{"n_layer": 11, "d_model": 64, "n_head": 2, "n_kv_head": 2, "head_dim": 32, "d_mlp": 192, "vocab_size": 1024, "activation": "swiglu", "norm": "rmsnorm", "norm_place": "pre", "norm_eps": 1e-06, "positions": "rope", "rope_base": 10000.0, "rope_fraction": 1.0, "qk_norm": false, "attn_scale": 0.177, "bias": "none", "tie_embeddings": false, "parallel_block": false, "init": "normal", "init_std_qkv": 0.0972, "init_std_o": 0.0207, "init_std_up": 0.0972, "init_std_down": 0.012, "optimizer": "adamw", "lr": 0.00388, "lr_mult_up": 1.34, "beta1": 0.9, "beta2": 0.95, "lr_head": 0.0136, "grad_clip": 1.0, "warmup_steps": 237, "schedule": "cos", "final_lr_fraction": 0.03, "batch_tokens": [8192, 16384, 24576], "seq_len": 256, "doc_mask": true, "z_loss": 0.0001, "train_tokens": 87780000, "steps": 5837, "dataset": "wikipedia_en"}
Each number is 128 + 24 x the weight over the matrix's rms, rounded and kept within 0 to 255. Layers, rows and columns count from 0. Numbers have three digits each.

# q: layer 2 attention query, 64x64, rms 0.208, rows 0-63, columns 0-63
# k: layer 2 attention key, 64x64, rms 0.211, rows 0-63, columns 0-63
# v: layer 2 attention value, 64x64, rms 0.132, rows 0-35, columns 0-63
# o: layer 2 attention output (transposed), 64x64, rms 0.123, rows 0-35, columns 0-63
q0:132073138119092129114134091144096125141193096137137146139091127101104112143176142166152136119111168139129129195111165117169123106096138154109134130147158105139095144132164105131165105151103139
k0:088114105144098146109148124109117133135088137157127119143122153133154104129137118168128149108136161105113150109134147132111083113117140128144145126135112150072095123148123111126136135139118130
q1:089133107088091177114147104143119178092091135156135165144105128093139094088165111119171123163139160103141146132094090122180107100151120114128153131128148144092115137125113137141149097154115183
k1:113118074115136121149122115145144111132124119153110090162133151137107099117108093143146210108135143117158161107110103188110122132140128151109161116147158149107104106132162123147139120112106097
q2:084134102085103126093134082158097142112154095128153151120105107094109103112168150113153174111111146107126151116093108151157145086160148134164171121103118102114117144108147171094125108153147139
k2:144090134165134124150161153088157099132154133148153093171146150132106092115125124135158171124108154086157152122120166152116102104117133176152136103130137144105104135116133132148115105160119104
q3:123164110129138109121129152138154113156141165099121127130119119151120159167089095144173131141101126149127132119124104105078130148097135150125130130093137116127127084122111081178133164077146133
k3:123150101090129128116116122128117150108110090105134127111148110088098152139124149138135092143140126191170125153121111128125153129153159103070109171118158095139159121115134135108113104122152174
q4:153103173147134108150115178098141126173130113147132120133122160106121100151136156132098105107160108116122106107177189123156133118115131148106105127150106138119118158135130143105137141165107070
k4:126127135119156131130118137150136113154133146150129164125111123123156129148160132146127148103129144139105113111133113119132120118129111134154177124163123146111145124155116110166126145155097122
q5:147102077099145109129176107143122136119139123168130114148174101146094132065113150131153164140119138129132198155093083154153140126124117126162112144150116120075159100128159129107106082127147123
k5:147087136083098114128123130129137111141148144108101069158153124123104109113123116130119136143148077140122132160137159153101126087144149107116141078143118131113142151104165153104120090162166113
q6:150103092131110149111176085164114125115116121132119108141129123123108116086143102133170151162132143119134136123093093124124124140141127133175148130132156121066173109123178126136115118106161131
k6:147095169119090130137132122119123088112196123132093046128128157092095113110109091131122136135112109081148159159074148128131119107150153129125159069128125105109141105104176161122177120163138111
q7:100098093111137122104132083097111152116107144155144081191156132121131153107123141086131143117098151144133147182126136170139118118133169084118120114163134159136140081112134167130090137129141159
k7:126151147083140085116094126157108094122149116111121114168114085132100124139115132104126112110165110144098118100083116128113142141137144125165138125142126123101140129151124126146103149138129130
q8:086130095157105164109165099165108122108119100119076086157149149121084118080121151089201172172136161138115237151092096177121125118161140121154130118084115094080138150075176172103106055134115149
k8:148105161096094114102129147148089080147151126089125140119142141146124092121115141123127116123168115139087132167128139088095131119143096153130119089121102109104125130144161146098106120123148105
q9:150120146145156114137158164127159152117137152127082162134164107100118103090166140230091153161101110118117150113154120105125165140136100138125100149105154131100145132093146108113154102095095126
k9:149119130129059118133120093109106123138143082107121144095116167092137087141138148128112156124150113127126084122156162124129142091141109148121153094141163108133138117110157177091150098115128085
q10:147143165133135128137100145156111088166130163160114130126128102118111121133112151144167123120149112137058093097114137126108098135075117186149134149100118133120083125157106124123147135143112120
k10:132113139144132144116126145092153177104077133133142147130132125149158161122135108146110103138089114118133159109161132153161106115144126129103133159131144155167112166112130131116129110163139168
q11:117139113148119177146120125129128130109094097159132109135137178116142139124099142072130109121155135142152173145118165168142138133162142105078117132120148100129151147102165143098080124162122135
k11:148101164126140128092143088169128090131134156133118146155169134176104110132127133113155118121149137166093114134145090070092125145141127113159147115143113147118150082146138070148099137126125130
q12:115141121131112173139096118122132150094164165102122134150147104104146120127171151171081131117111110096146138153150150137135166123171133103079139166118142169165145187130137148118086140129118140
k12:132115129139107129138163085138097131150114067143132180109141159114131113133115172104113161137128169097180100115081112128135101075125147164144147085115159103113152080145138139118150134104090124
q13:095105131124127160129125122111157182118136160085113111141129100115143113096165143098121110162107164168120130137122161113131145127130160079136097141136140137131152117133114149124123095108100161
k13:159127142108141075126143136133108098128114108147159140155098092113138089115099124115124089119181115115133112110095113110117138138142123143161109128116149116077109145140114136116136144115149089
q14:122160134079152121162136146108113162160114186115156161112076146130099117199151136135110165125150142119151103063105122122141138144110111147158116119124118129134116140122115116135178147158102120
k14:089104058104169107142121112108115116129117150135160114131153161140140141127139131140131131115089152121152136153095144181129127117107103136136111149147131166125101160134117170119152099122105138
q15:151077137087139094142152149093124154140123167107142121115122122140146105115127106179090141118134097118160094087152121116125143130140115171151125117140182123148173088134137108128168180120157099
k15:102133097117121150142130115130119148148191125139137071117117135068135164129133119123105141106101125139166101111102148204158115121124133128119164113157186149134120162129127158156150100117093111
q16:171118137174135097146129128108148095192122140125084099155153139128100143132087136119125110137121101170140127166090108137101137163121099095124088117129130118153125102124105102150106167116193109
k16:131074138168118144121204131087125182104182128119178138142143099143134120068155118158135122155099137096121146123122187139126093148130199124123134108123101125076124153118143141158083113121058145
q17:141118177182135153169121148144118130125115118140174146104096114142127123122160108145130133115168122126133115143143122101137137092138124144127139147094134154155127162119086105129156106106094130
k17:135129114172137108145169078104111134109137131142170127154081086166100088112143070151147140101127133089129143157145156118100142122116132161146136119122121121114105123122133100163094107124128132
q18:108110100137138116087131106132113102133085139119137127139146123141140151131088124103182133144109151134109164116108089133119107145120113123181116137133131121109143077122113141156116128108138148
k18:153135112129107125158142125125159116141173146100087081111164135114104156092096128120158161133114142142132154140111145132144155125126115103108109143108127114139135149116169140112113107107127146
q19:169132167140125145146124177109171118161145104118102119111133155119128131146130125143079091113150102135147080109172154120120103135114134114088123132141120145161101153153132104116139150157112104
k19:112157120095137142110119133150099140117105128137147186108088120135149132165169161127122106133132141149140113113141076108140142171115105128127153163128116131142130113171119097145159157142100142
q20:117102093086141117113144097171105114096119134146149123143145108129111114095131137110160162134117154111111180121086104160154134082160145113149131127136136133090148131123158150083123100131140136
k20:171081123147109131138148115125136114135145161120104054176166158118121107110100095138134169124124126098131149137113189194116118090131141141141146089131125139109131161098171157102099100138136081
q21:115156117099136111115128132143133101115142142096123124136116108153136170131083139109132128132117121135134131103120134139082132157113113122119116163113114131143099106141132109152082128093158120
k21:132131094115125117113137141149095159124104080105140137116122094148131153128104132128148120148150114190139139137142099161109149172133121112080089178135127128141121116113138153072145120108130123
q22:102139116102110123115158083128133134081116134135141112141148116149118146085118146090165165143124151125145181148100120164156120124143142161140136139099132119107130123100157137124076099122141134
k22:127117142100123107116125133160095105111163138117132118158160120126116109124120120108137121113151111140123150163107138129101138135137141135122144098121094149093129147109160146108118129139152114
q23:116100182184184094146068167097162159151144155139137140135117104143140127147141144170041084106136088157116109147180132074113163125100112133114093122107121140180111110138086110165145124130113111
k23:113158154117141128113115153103146161132082131129149202129109094128161136149159158147113085135132123172118060093180115078123143166122121109164094167146170105147178086157076060166105146111144142
q24:124158142141133084110111128134117135132125124100182144121111098179147141132140152119096105096126128118117085133179137121122108124148130131124134119153111148161076116165078117148131142147126126
k24:101166120183174165145108153127134159133076118125159210124110092152134156163101119190144075141128145163106090124144071038112147212089117112111092197117152107115122099149042042163102184068150161
q25:136151116113113089147144106140100143190110151109125116135140081139118138146123118106164190116126128131130104117101131126132079155083108168186105135121117117135066109136135135142144116145109131
k25:113144070118157106143116153100144182123125078153141078101123129131167156126120074134132127124073089120134170186099115168148160089128107152107116138149117150165105139094128161104137106145142141
q26:136151089119091125144129087129152106148180144105140123132151082122115156116158097184159133130105135113123092124116106142103107120089143106137132135151116140121069116126116137111111154108166134
k26:136150116131152141134141174099147187067116078120109125122126144105119128126134145138125209115117109069188173109104104151157124099143141115088118122095120109120112128109142140135152122153122159
q27:082101117104101157135138130060115172109130120108107147131134191130108111181173138115125154115148160145193101143154137112167126145138121125153140139104153140178127133145103159145135128163124142
k27:097143111124147098127130145146097114145106160102156144139124106160148141120135142094139157067111143125130124143080116134127115120063123144181139142145111146101128153145077154159139148129125115
q28:087167106117143085089119100102144183123112187146185134136101139131122115127135152123098136102120147129121133099110159147127103106135148110119096127152092125128075099122080168123117159148105135
k28:121151072172172111160095112143134075086109116150132149154145136126127111160083154146166129117131170136167144134085105145107165118118106107154112147124164129126132123115090090121111106156152124
q29:109160121174112106096131079166105119110051097142168107130090123159164117138134113070143113098143118127121129144110119128110068101123155135156128127131097114125121085125100148120143116145109139
k29:103167159145161156131116143114145093119127138148140120163102089153104136158105060153148087118141156132124147160122125065103150138112140089097093145098135123121122130098100072151107139164173123
q30:145119137136128101120114118118122100130097138139117167102104138083125106147147134166160108106164135125136066122161102130141090128068121183140148119138140112119115127159131095113149149161140127
k30:082144123146139128139130137098148167122111122093156121125109142137102147117133106111135182101111134100173141103142168171127126097124133121074152129138129168169097194101139155147132135178122170
q31:142162109159118162153146096132101087136106111148144077128127127108170141138104143088129140110172091117125164136125124165121135115141128089094119141120119112113122121125137150090115108140094099
k31:136084145147159148089133118155158135150115121142106122141115138169108124148125111154106108141144141168113116142142095076094106135123118107113129136114137119120159070140124097129113134174143136
v0:167124128099121131111104150121123146112139124138099113067119131110160117128119148125138140124124157095124125138118122120155148159120105097114136127113130099120098123108109125106135135137098107
o0:127146155143137120149116132124118125150134134148145114134148152151129163095107149115084092112138109117099203140144094137136184117113116110132142133116139121117106132134133153102125126151142121
v1:123142136096133076152113136150147116118148128161158141129163117075135135080142150130135088160099154106139142127156096132101109169140100102109148126138107162151182146070136119121170153131147122
o1:157088137136111124128158125113132164138174143163087127171143121120092085096175151200051137118109102152106102129158121126109119140130148134099156121127129129125145149108170126090143171100145126
v2:137136104114121161115183172150101103147147126134129107145151122112151157149123134154138130130159153136154117104120103099141100118125124147137139127133117146131125131114118141098111131135113147
o2:124172160120132091104164098131124118118112128134122129165119132157142121168123121126120128117145112129114115122129108099110139150122140150129128107119118138149134177146127158147137143142131133
v3:156079105109160146143128128135152130093142162125119131133174103130163112126130136145131133160125117142146129134139167149100138102114149106119114127112118140142133130120116145132172120109131088
o3:117119131113151136106130136139123129130107129141111070124116092134153135150113103165104105100149110146127132158126145164124149087141113115137129143131133144151134084124135142140129137138126134
v4:100193121165128079156127135161170131124118120132096123085178129088115124102117197114103115129127167120107117097133133095131120134111148076118111111101136103078108165156159100086206111097152077
o4:108144145142103137146112106151109116139097168166138116172127146084089171131130096234065117153123148072134148121118095059151114094118145078144117117119120123099100157138146149118131146122155128
v5:108106137156093155122147153118133145117130141071058122142136120160126122124115098174130116144136125174139121120163156113132134139124171135166166147124111140141151126142140115098083102115152112
o5:115132130100158108116150091134150151095141147109101145117133136138117162161105140244141097105162131145153043110094124093097105095090126153176138131128129146146128105127082125134130138113139132
v6:120114191114138079092151097124157122192144153120096140116142122150155148122148188130106109147068133092147142132113138116133077107132147149161086097103153149130108117165152083110131138133139130
o6:107095118144129173139162142166107150170134143152117130162146077099127162128129129097138133152109112163140069106063107086147125158105138120136093123121091110108117098160165121123104132124075174
v7:115127133095130124069161122124111151151137129154165130111081100096163158151109096131136101129079095100128134166117111171127105149120121162146118106123136116124121142117125122117106131137146082
o7:127138110125113157114154170141126147122106124139125111128138116118141120097102138000168139135111097118130188136126132159124158152141166127123127142135118115123126138125120130127104146150104119
v8:127088125187130151156116127152177106114108165118098103136144105133139099136134140142161115146116156129117121103163133128141160136110091106119149141133124147123120125107138105135143107151150120
o8:146107149065153141149115090119124105141133157133105118110143137142122107124167115179112119097142134086150054161133126140123112099113117094170117161133141129124145136104156155117134120109157120
v9:154097110116129131150139131153137139163145094101133125126151112099124135114138136110121097133120127155151121118154134133127063129105204122134131142119198110128150147084134126106147136138152127
o9:139138119121113139103162112123110109108097143138164128156120113142138109103087111109076104110136158123115145113116148175126081122178133123144135128121137089112153099160096141118156175130125128
v10:129123157149124129126135148118082138167147124140131137165116135112131142106104108131124160117124070139122140146138097130146123132142155150115167115182174115133122114134129155191102123130072150
o10:134139132122099112115145181097112144132068104077129111096115152152138101160143138124133100122134150161153130106133113126098102132128139159136117119145148108141138115161132105113146101179112131
v11:118138110147157083151123127144128115115081111109127139163132135128093122113094140128129164122150147111142110136160138111126155112098152110139133142183101149098151147120172125141109119135138157
o11:132107133106101123105141108090113119094123166140165135116138140114149133163142123155105138166138192150159121140156116108135079111134151136140113137127133134110147133122116144135140098120141109
v12:145151153113099076196156141154145089137109099118137129181103108084166121109131126131131110158104140115154136116131143146175145118127124132124100149109130171161141154057136120072175126117144108
o12:125143146105127122106143104103113111146170159118102176147144094129153109077161105173112153091129134120087162210132117176105110162122171080112140174120132131127163131138189112090132168123124135
v13:154058146176137094121113142135124115108109106119125141137128129160130111110137098130130127111126118125112128160105129145123186157117124133132132176123080148117115153148119126115113134081107134
o13:142105112128118137129110117147113161127171118097137140126127126109122165137129121121146120104141121135159128139131135142131119152153098129112118167137111170134131121120146106129101083165151137
v14:094162147125092106100099137144120156131096142108157131110143143132149147102133099120139126154130112099118130172104105119116124157116125142097130174143075137145137137118104127077125117132120113
o14:145123130171096134120148112143105161135185122147103154155161104086113146130136162110151107120151095116100175144127123096131139129140135132110136136109133159122144138103147126106130133131124102
v15:125142125118168113135143141125165125065098093083082128112113126117113120146161120134141100113128166186130107142135128149111169122135131117165126130157109126095142145153143146139113142141130148
o15:129124107117173128115098106114139096080123105138133134165131160131113171125128127137139136144121180141147117110154147128156107122144141141149111109149130137147131161094104136140116109112133144
v16:166166150164119117117107138116176127116125101133147111120145138098135112108142119123128115102128113132165141164118118121122116123108117127118119148145124129103118130143110110153150128121066095
o16:125121149155097125150083118134098154132139099130122092129121134105140136111151112135091108098149111119111082124117125123141142124130147109124102151159125121124131135132146142133103066151109147
v17:119119135149119115139126118132118125141133099186132112099125128107106144120132121128111121134116162111114152159162140119130111114124125164127142119157154134123112069173098117105148148108106126
o17:170134163124096153135114159114138162156134124132149140126141115139096128119158115136103155111120130134100115115107121117114106106138146144167156154144126145122105134166156116131144106119104152
v18:116117115149136108125110142141122119139135059102097113111154120120163120114154128128130139148123129153131120135134129145116143168132146128110109102133152152101096101156104126125109141119080101
o18:168130133114143128122119142134111114120117120118136109135121132140095163134109127164106132110180133125122112130150123110127107120155118124148135122144121135150108104143131130095128125146112153
v19:133108106121145130125137166124120096142135118114112121155112127107133102124105147146124157132111089144140140136149133106172153170115151133113121112179159133125122142123139178181114111091142081
o19:129137149100130128090114163121132126111064143107155082088109137134141121143107134197127087138158123148151101145132124134095132135111152122146137142163133111136119111145111132119156101162151101
v20:159118133098144073079080077112164122156128130172125122130166119139114125138146176159125142106096122155116144145124096121116120103168126194142077136141159110140096104177117118137150128128183122
o20:134116147141136168110096150150135140180124098150136107090126066119110135123142109129157103149074082176116058082106135086126158138169146126122073175128081097132107139148153124140136078123087151
v21:136103089106150098156119109126160140150137091161142130099176098105147109139124168131125136131095132174135133148150117132124126101130133094133121098159156154136121136146147081126159105152167101
o21:147110149112156191115136162119094128126109134160132078108113105132126115118126125150066121149114139143119103112132156135125142096137162117122101170119138086133117139132175159103130136119127143
v22:134124153148133117124122119110144123119116151107169130165148159146103159104134087118100067184085128135166125133167165136107065145137138116158094148112107131135155156135157120117140139126173124
o22:103074098121105132095128044151159165118139119104121164158125095093103128110138130168121181130124098126143102124094139142148088136094135140134148119140093134135151049124080068139137152097103128
v23:108140118158103138114110126138116141159132137136108133151111172137120123112149148110146125120101093108111120102091143122122105134126128108116107129125134110150120119172129120129158113131133142
o23:142138119133133125163130125159123099139132127106112153139130145106117131119125123105135125137139134098140145130111122110145119149126089108109121108123111110119146115110120107154140149115110103
v24:142137159113121120189141168160159132094134123117085131103153117080122121138133163130132143130118151129097144115150111125177199109096104119131108145060086129136113178108128111098176088121161114
o24:110132147135148137136095114139111100128155158156115161150140138127134134123140093186104051104089147103122190149143116150109153129121151094157116159125166116125119163110194182114126140158168127
v25:128072104131148121131116108115116132110154129122131105099141156118121145115140133136103134126118109130156123126126114142104148151109132103148092122131120110113152145181148117159164114114103100
o25:111128112115115144130098135148151145131115118101146098108124155154112151172105079131079127146125098148150143137126121133147130118110128117160130102132123121151116063123088130147116110134135133
v26:124141105131130139115084131125159141114097162146114143179105159133105138118115135141128185145152091121107136129132102111144119120129159181136130129175112136135143118137134151146064124143137100
o26:150127111148114105109117121134143139133120123141128121079150134116164116140129132139147089149141137144147107120153126111098099121136144164128144144153119120116159113130131096125141120122132099
v27:076121125130123148104130095107100160145156182113124137104139164188118142130101104105135129121168106122106112143111149107139141122148135164100121096141147077119127126166156164147088123136113129
o27:079134092151142129117120157136130132118084128135149108102134140134135147167111138052213145166142113124176195114084127082141103110107094157121142087115138124117105114147083133162125126129129113
v28:112139143106123096130117135126099126144106111100137127128107120136118129145121128127130153144125107118174117130138135108121162160113102093130103121126074130134153163061156122133102110175138113
o28:091101118133136138120157127104127115086146160150149138121143147125149133138115156156126116149128116126126134144157135129135150151092147103143125122094133110123129085103133127123132117122141083
v29:097147105107111132125157162127093162133184122117101141098129145085115126111135134106121119131109095187130135139113124104164135153148129151128103091171148113141123117175116148142126140111166106
o29:127151132145182142117128164158143150104106124126123116137121164125109150130096140148149105140124124130133185102109148091135116145125136149120170079139130112145105152157104127148146155131127110
v30:090112120119139085134134082159128135101135118063119126117114122139114151134124148131119065140133146124139119082125115152076133157125144080155114120121128156115148148116152101143160115092095108
o30:147142081112126135125150109136149116128117157129097137164134127141075128152109074136098167139123131123151100145153108112153102138104114107146119083134132145114127113101101161116094135129118132
v31:085117169103081108167114102150138105127154177133089142097132144135122133117108103099131113125087155068120138123155149113181134121088141103138124114116089155160100130137139110143142121167132129
o31:135106134147132160145142121129142097117137166147098168137170122108151135108174134091116119132128152104168175151118097094120164139091095101138156125152168103107137113141151146126111135108117152
q32:159136133146124134138148121103152097161149118131108130131125103160130152119146116145124127109138111090130099130168090134136123133131114151123118125110122106107117116143131126159093126139129164
k32:120139166124139101120113146112137184141107095138184138120156102151129116143142104119173107084141136130145076152094148124155137156101119158143153124148104119153141112156128136142096177147113123
q33:127116157153150112146074153132148115144106110152118138171081108146143163170118097117061120076107106121131104127149164140117118130125171095132088147152123178169147102116117122137083144133131125
k33:112127162136104120102131119109082144139160121136127122153105119124156124108156098124112090110092145129119072169128144074126131150101113136163137086130104193148120107105102092150159186150090108
q34:108146138138058147109157082131112139104133121079158123103149134092099093095203156128159110196136145090135142137117094082132155103111104142144168114099155098087117156111134144095153118106109128
k34:139127101116101125132151101152132062109174150098112089149138115125102129111100102148098124166094134131124174107135105120076146106123172125099128128148171118115119150142142121176119080079119141
q35:126156133138097127119160106115123149118115166112138111101128126116105080092186160104171117180151158099161150186142079115142156111124099163146137118107129082100145146114138160115142103125124094
k35:155106119142120139122148131140101092113164138089103077115132151136113150116085116156102138179086122114113187109130171133071116110148169110107129118127105145095121149114176120152140075114107138
q36:178088117121156142153103162107154136121153138133127114148165153116138157138050138112127127104122117141087117111131169170108103137139148112105119137149113150133163132147145127155116156113129106
k36:125137109118130144137097144105140141153087090176137162074158130124118137165110172128119121108139124117117140110108129140175135174093095102103130151079140103145146135111107122108114154149153113
q37:123125143147093123103158086134112139129109128089126115119143108126101095111197136137130153167107144088167141153128109102157138121109114134145155096113184109107125124092165138099142109127144125
k37:136120124131144097115110098168137105117150164126091062145115128144103134108121090157111145130115099115159153141129108138103120072155150109131135097140105134133091144105129142111115126118139153
q38:105095129122080116085151090151119109087111103097141110127140127107067096083185118107174107165143156093153125149091127105128133138110118148167180089133184126079137122099138140126140105124120126
k38:136116113122117127111136106160128093093171155093113053147128132114120140115096115119143142131126097124120143144122092176115121088164188122140158095161113135115106149123149146126116094129133141
q39:176133156148127136120127172108140173150131141121154113121117111135129137090152122142071138147114112106103161139166102089124163147148141071114105137096130123118120152074135130105100117095143124
k39:130139147167117127123083149101165126108113108119133151111134162127157122160140104145106112121096119177174122167156121079106139105129107111115149142109115153137148118112131110138152149112146143
q40:120136176131116125121126115103130147122144112103136166126148096123128104111193145179098095155143120123142106139186104061139158157103081138139151149141141136127151096121127121134142114080133137
k40:151100122173096132130143112145120102089167133096092089128123131120065149061130159202140170174176143113183159121127139135152122114164141103136162094204145143123087159090174165106109050101112145
q41:153128128117138147124138135135128124201110123107136177168151105130138085145142159175121114143156108164121104148129110110106113147086116122122149132123155093104172119169123090139103138179130115
k41:094113147128131114107149127101184091151114148142115167124120129141098128120167102175091113124169144141110090123135110046138132096092106141135101109143121147124130094147092132198134134114135141
q42:105127112125110135159120156149110111142157077141099178137163136104133122156113171136142157072115131138151130107124135128162133138117126135112153164155118149136134142135128089096114116144118141
k42:116125130168122105115159110133132161120112160133157143132062097142153167110134138130136078126146127114111123111105138119142146166114097155151081125140124137183113120135085115149156139122108160
q43:126117121177136185138111119143134131150132149157100142118143129098122130104090117142158134128148115135098108136122116126175111134118152143151136107145129122128129109113085112150135118142155094
k43:136129136094135132139146132074130129141106159133144110096113119144146148125105087141133137115143124168130112136096156144128123145135106165134138141115132098103137129126160144118130127081177168
q44:113156105088151116103137097135114115113133124119126146162096148120121156117127118102119122153117132158121144154136128153141137126129134136125122141107147121101145124129142132123086126153119184
k44:130100116160113128135121130135101096136151132142136145144122149141144131101161152118152112141135120119081110113162135095129149126124152141153126133129139177117149114137090109123118138148139119
q45:130107146144118113128143172135140140135125140076125116132105124122129102090140133148098129163133133104111124114117151101139104145131141140108113102125125124104132108137150099137134108090133121
k45:118141153127132147120109150120154122116147124120113116124133126130134120136119087148102142138110133137179130142156153128096132119170136121096162102119101163135104168141143119150140130110148130
q46:126144127142144128119155164133140166137102113128175100111106125147100152117148100118131143175141125098137083129107121124131124123104150126166136096118116142121122098125097134142108144141129118
k46:125138149115113128111142147135140120116174131129159133139169154108094141154093130127106128145076150156114125143119137147091119107087138119108144142095130136085150165116162134132122119121166131
q47:124135142142159132111122169152135131114117144134130106126120119119125126106107121188105145134124167083118157142085104111141139120121148156102148153152113096132145124140151112131107122103123097
k47:110147100149103121138102122124128118128136118103105119062085104139146156153126107157141123105105131122179131145168166098123130148103111132125151096174131118117112140124146082109133131107146150
q48:091139127110118139053151067112115135100119117119169133081142139131109099103164172139183111199131166128137133185137057125131167088131089159140184132077173094085124129124145145113165121133126141
k48:158120108114121111164161080133142098150131151151164123153179112128107126099145117161091154159130113159152185086135127092143095103148123128105101159160172117110103170126151122127099103118145129
q49:150110127138134095145099173083133111152117142153126114138146126168127129115056097128118130119144131128105130090130181179099066115125154150126103105140091124117116123127142136167141159121149138
k49:134123144094120144115113168110137168126101122129146172097147145117131134142138156109159133111162126133126111145115110127179128162106124114149143139105108098132143096134117166090140158162129144
q50:086113120130108166099135119158099141120128124125129135151107128120124162142135143133114128117094131124137121127109129097169168132125134099129143130108146160127156115116132095088105136123135150
k50:120121122144111112107130105131107105120160145127116111177104129128158132092163123145140109130088133093136115126116146117087108140148140145135139097128166182134119127117129123128158130102112119
q51:073125128145125187077145093145103156125118118123130143136144129112100144131132140119149134164104159151157134159082118125129147137121135118140139125086162108111130141109132117092118142125137147
k51:127084052162124131121143087172102110123113155129104095170109109151147143078128110142142138112127133081137147130124113137107129090142131131141153098144134163103126132100131133124135123138130145
q52:127100109112091135091152083125125113083115133122141127144166127099100094084157148118179105166131172127155157167103110158110139095144093140134174110140149114087160156103145125104138123166115094
k52:151127078117084150170153098160129059106134130088112099138147170087092118094097142137141143125113106105123162123139120169074154101141177112117145110160164138082140144074156130135126070114135123
q53:122120104109180123145096146142117125104132115167141134115105137153155197155076111145097138083119104137117154131120136135136140123166142118081110145136123158161112142114111107138117143138142161
k53:079129137115134128127133128083120143142126097174159167124117124126160128159135121108130109107130123145135111143105169138159114180116076138118117131124116118132131108149102119083130185157113130
q54:101145091119165095136109158147112111110135143151142132122121135141143138137085116103168167090117118122130155145085131179121135121159140126119133134138093153146126142133118144140117144170118128
k54:111127122098154138111119142113130103133119102148165140129111123142131134164093130048158101101119137127079117136070147155133128157103107141137139129130126113135145104146106124125128139145112139
q55:134142128119180127171091123120126116109139136149125167112128138148160173148089144108091088072136122171121135147147143111090126145169118106116089180142133164178165137143094104150088138124134153
k55:135131095119126121188096097093098092153063122144128190120114093116153113126124150125176115087147147114095096120123156142168141170109098137170116117127174156153135071117116096131134124153124086
q56:079097065114096159088133119159099081085129091114153080108167157097080089099157118072229147151152182108145158166069145167119102105153164132163191090142132119097096164109177162097133102183128107
k56:142135107104128155109141083160129123112157122085119071132123130130118133114052123071171115121128116133125149132102119187080126101165165125127172097157128117118128169129176148127128094132099156
q57:156157150165164118126093162139165139198119145092133130147132108136125123121136136169108106112175130148098090099161118080132087124094130137113145107128135107181125113132134097124098111119154098
k57:120151158097113160109154115101128130141101102089099141103128089153123128141123116168141137124137114138189136160097169106102099131141129119090133108143124110105114131111155156137113132118126183
q58:122112148182112097146144134100152143162124117083126107111085100135137119102147136150064139157127098109142103101168134097162132135123128152135104111120120114144076120104137115096153108053120123
k58:133156193144118145119117142141117159112131125131135109141145138124123122110139114162077165132119134164224137148153116168140108117169144118068138127119099143128108158112152124088135128153131147
q59:117151116156139128137132144116134163139124137141119113098135111118136130147123126105160155126117119150154111142114062154129131116126140124147108141114097146142117131099106167125112144171114101
k59:129143103136122105134132112136152146132112100166182134118135166140100139144105132103145118126114136144137146152106117142126142120096102142124113158128130076126159119106118142113112115186155150
q60:161109132151093118119153156134099137130123135131108122125128126135132149112129113148105121150145130091148083090148157103135154160126138122148140111146112109100114113130125109127136137093126125
k60:122118163118145139109141172128119162128139119149142124136142147108132118156125100133087153145105137139138112134125131153124093120140116131106153125143110174125109180119173133118138095101123107
q61:120138164138119142143140146158120104143138125114137136127126115094154118124123165162103123114138138106130143131143134104139145142114131132087142154131134106145140125137165090112106108127131132
k61:118130125149109099129117112118079128135110121100103125128090094144139149106145132160125124103138147101166132131137121107122131138152109146125126097161130161130111132143116096148148127097127150
q62:127088109151069142125118132110133152127105174135099161098123151129157128115169105098116125165131078129114106107154130142163120134125150093158104108099114147109105114098105131119157138109139114
k62:153121155110173153143135158120163169126115125142140113177131190132096100132122101109109147164124144173141133127102090167098134129143128112136129163111111157148133139125151150140139147118140114
q63:121130127151126126107161131127113133132104124108122129103141135122165105164128157173136120139118159145123128150131124114120140136105111135097139172078144107142130106101095113130112122138115115
k63:111133092132099135145146145083150086143134123100131147111110126130110139113158146153132132098140159134152133126146118106100127112136099136135103115188138140132119145128127109138163126134133154
v32:156127129128129082105099116161162124117097157091140124140069158136121146091142150134111143112120146054112127122127140114125110149117139137115099105156154101081112110134120136141090120153131073
o32:147102097119123138125123080117135109093148148091137128096149130093120135139125121194146085134114155147151086102127106130116108097133127142160134086143134120107122123128132159093147163137112143
v33:146088140151150108131112168146137108092153108132122135122101132121133115114129116138127147127136097128123140154172128145155140158110126104110119142111146083128124153108105134122139139148119151
o33:099113109090122130107128126126139123110136097136107101123125146166116096147131136204155123133113159148136080154145110143098140129113133143099125124111132132146130114130118126126122080130130153
v34:176129106133109098139169129146118129142135111135175128118118135147163143133143116137141101108153112119164147136129141137127074152098102116118124116164114156126143134094118128117132127134150142
o34:118148099131135130112132147105091125153097136143158130160087114132145132134134124154132128142100162130163129132128153132085123136128133145101097098167158087122126139116151138146122156121108119
v35:132172135087125138138131134117132115178179125142134126086100104135136133096127103115120113113126121107132138149138131136106067148103124133098149103185153176117150160110105136150108130158153065
o35:157129111118109136110063123130093141120115109131154155185105118158136133145117121091175135139092151136153168124127135120084115123126102164140143142146173110112118118126154100109144172102110135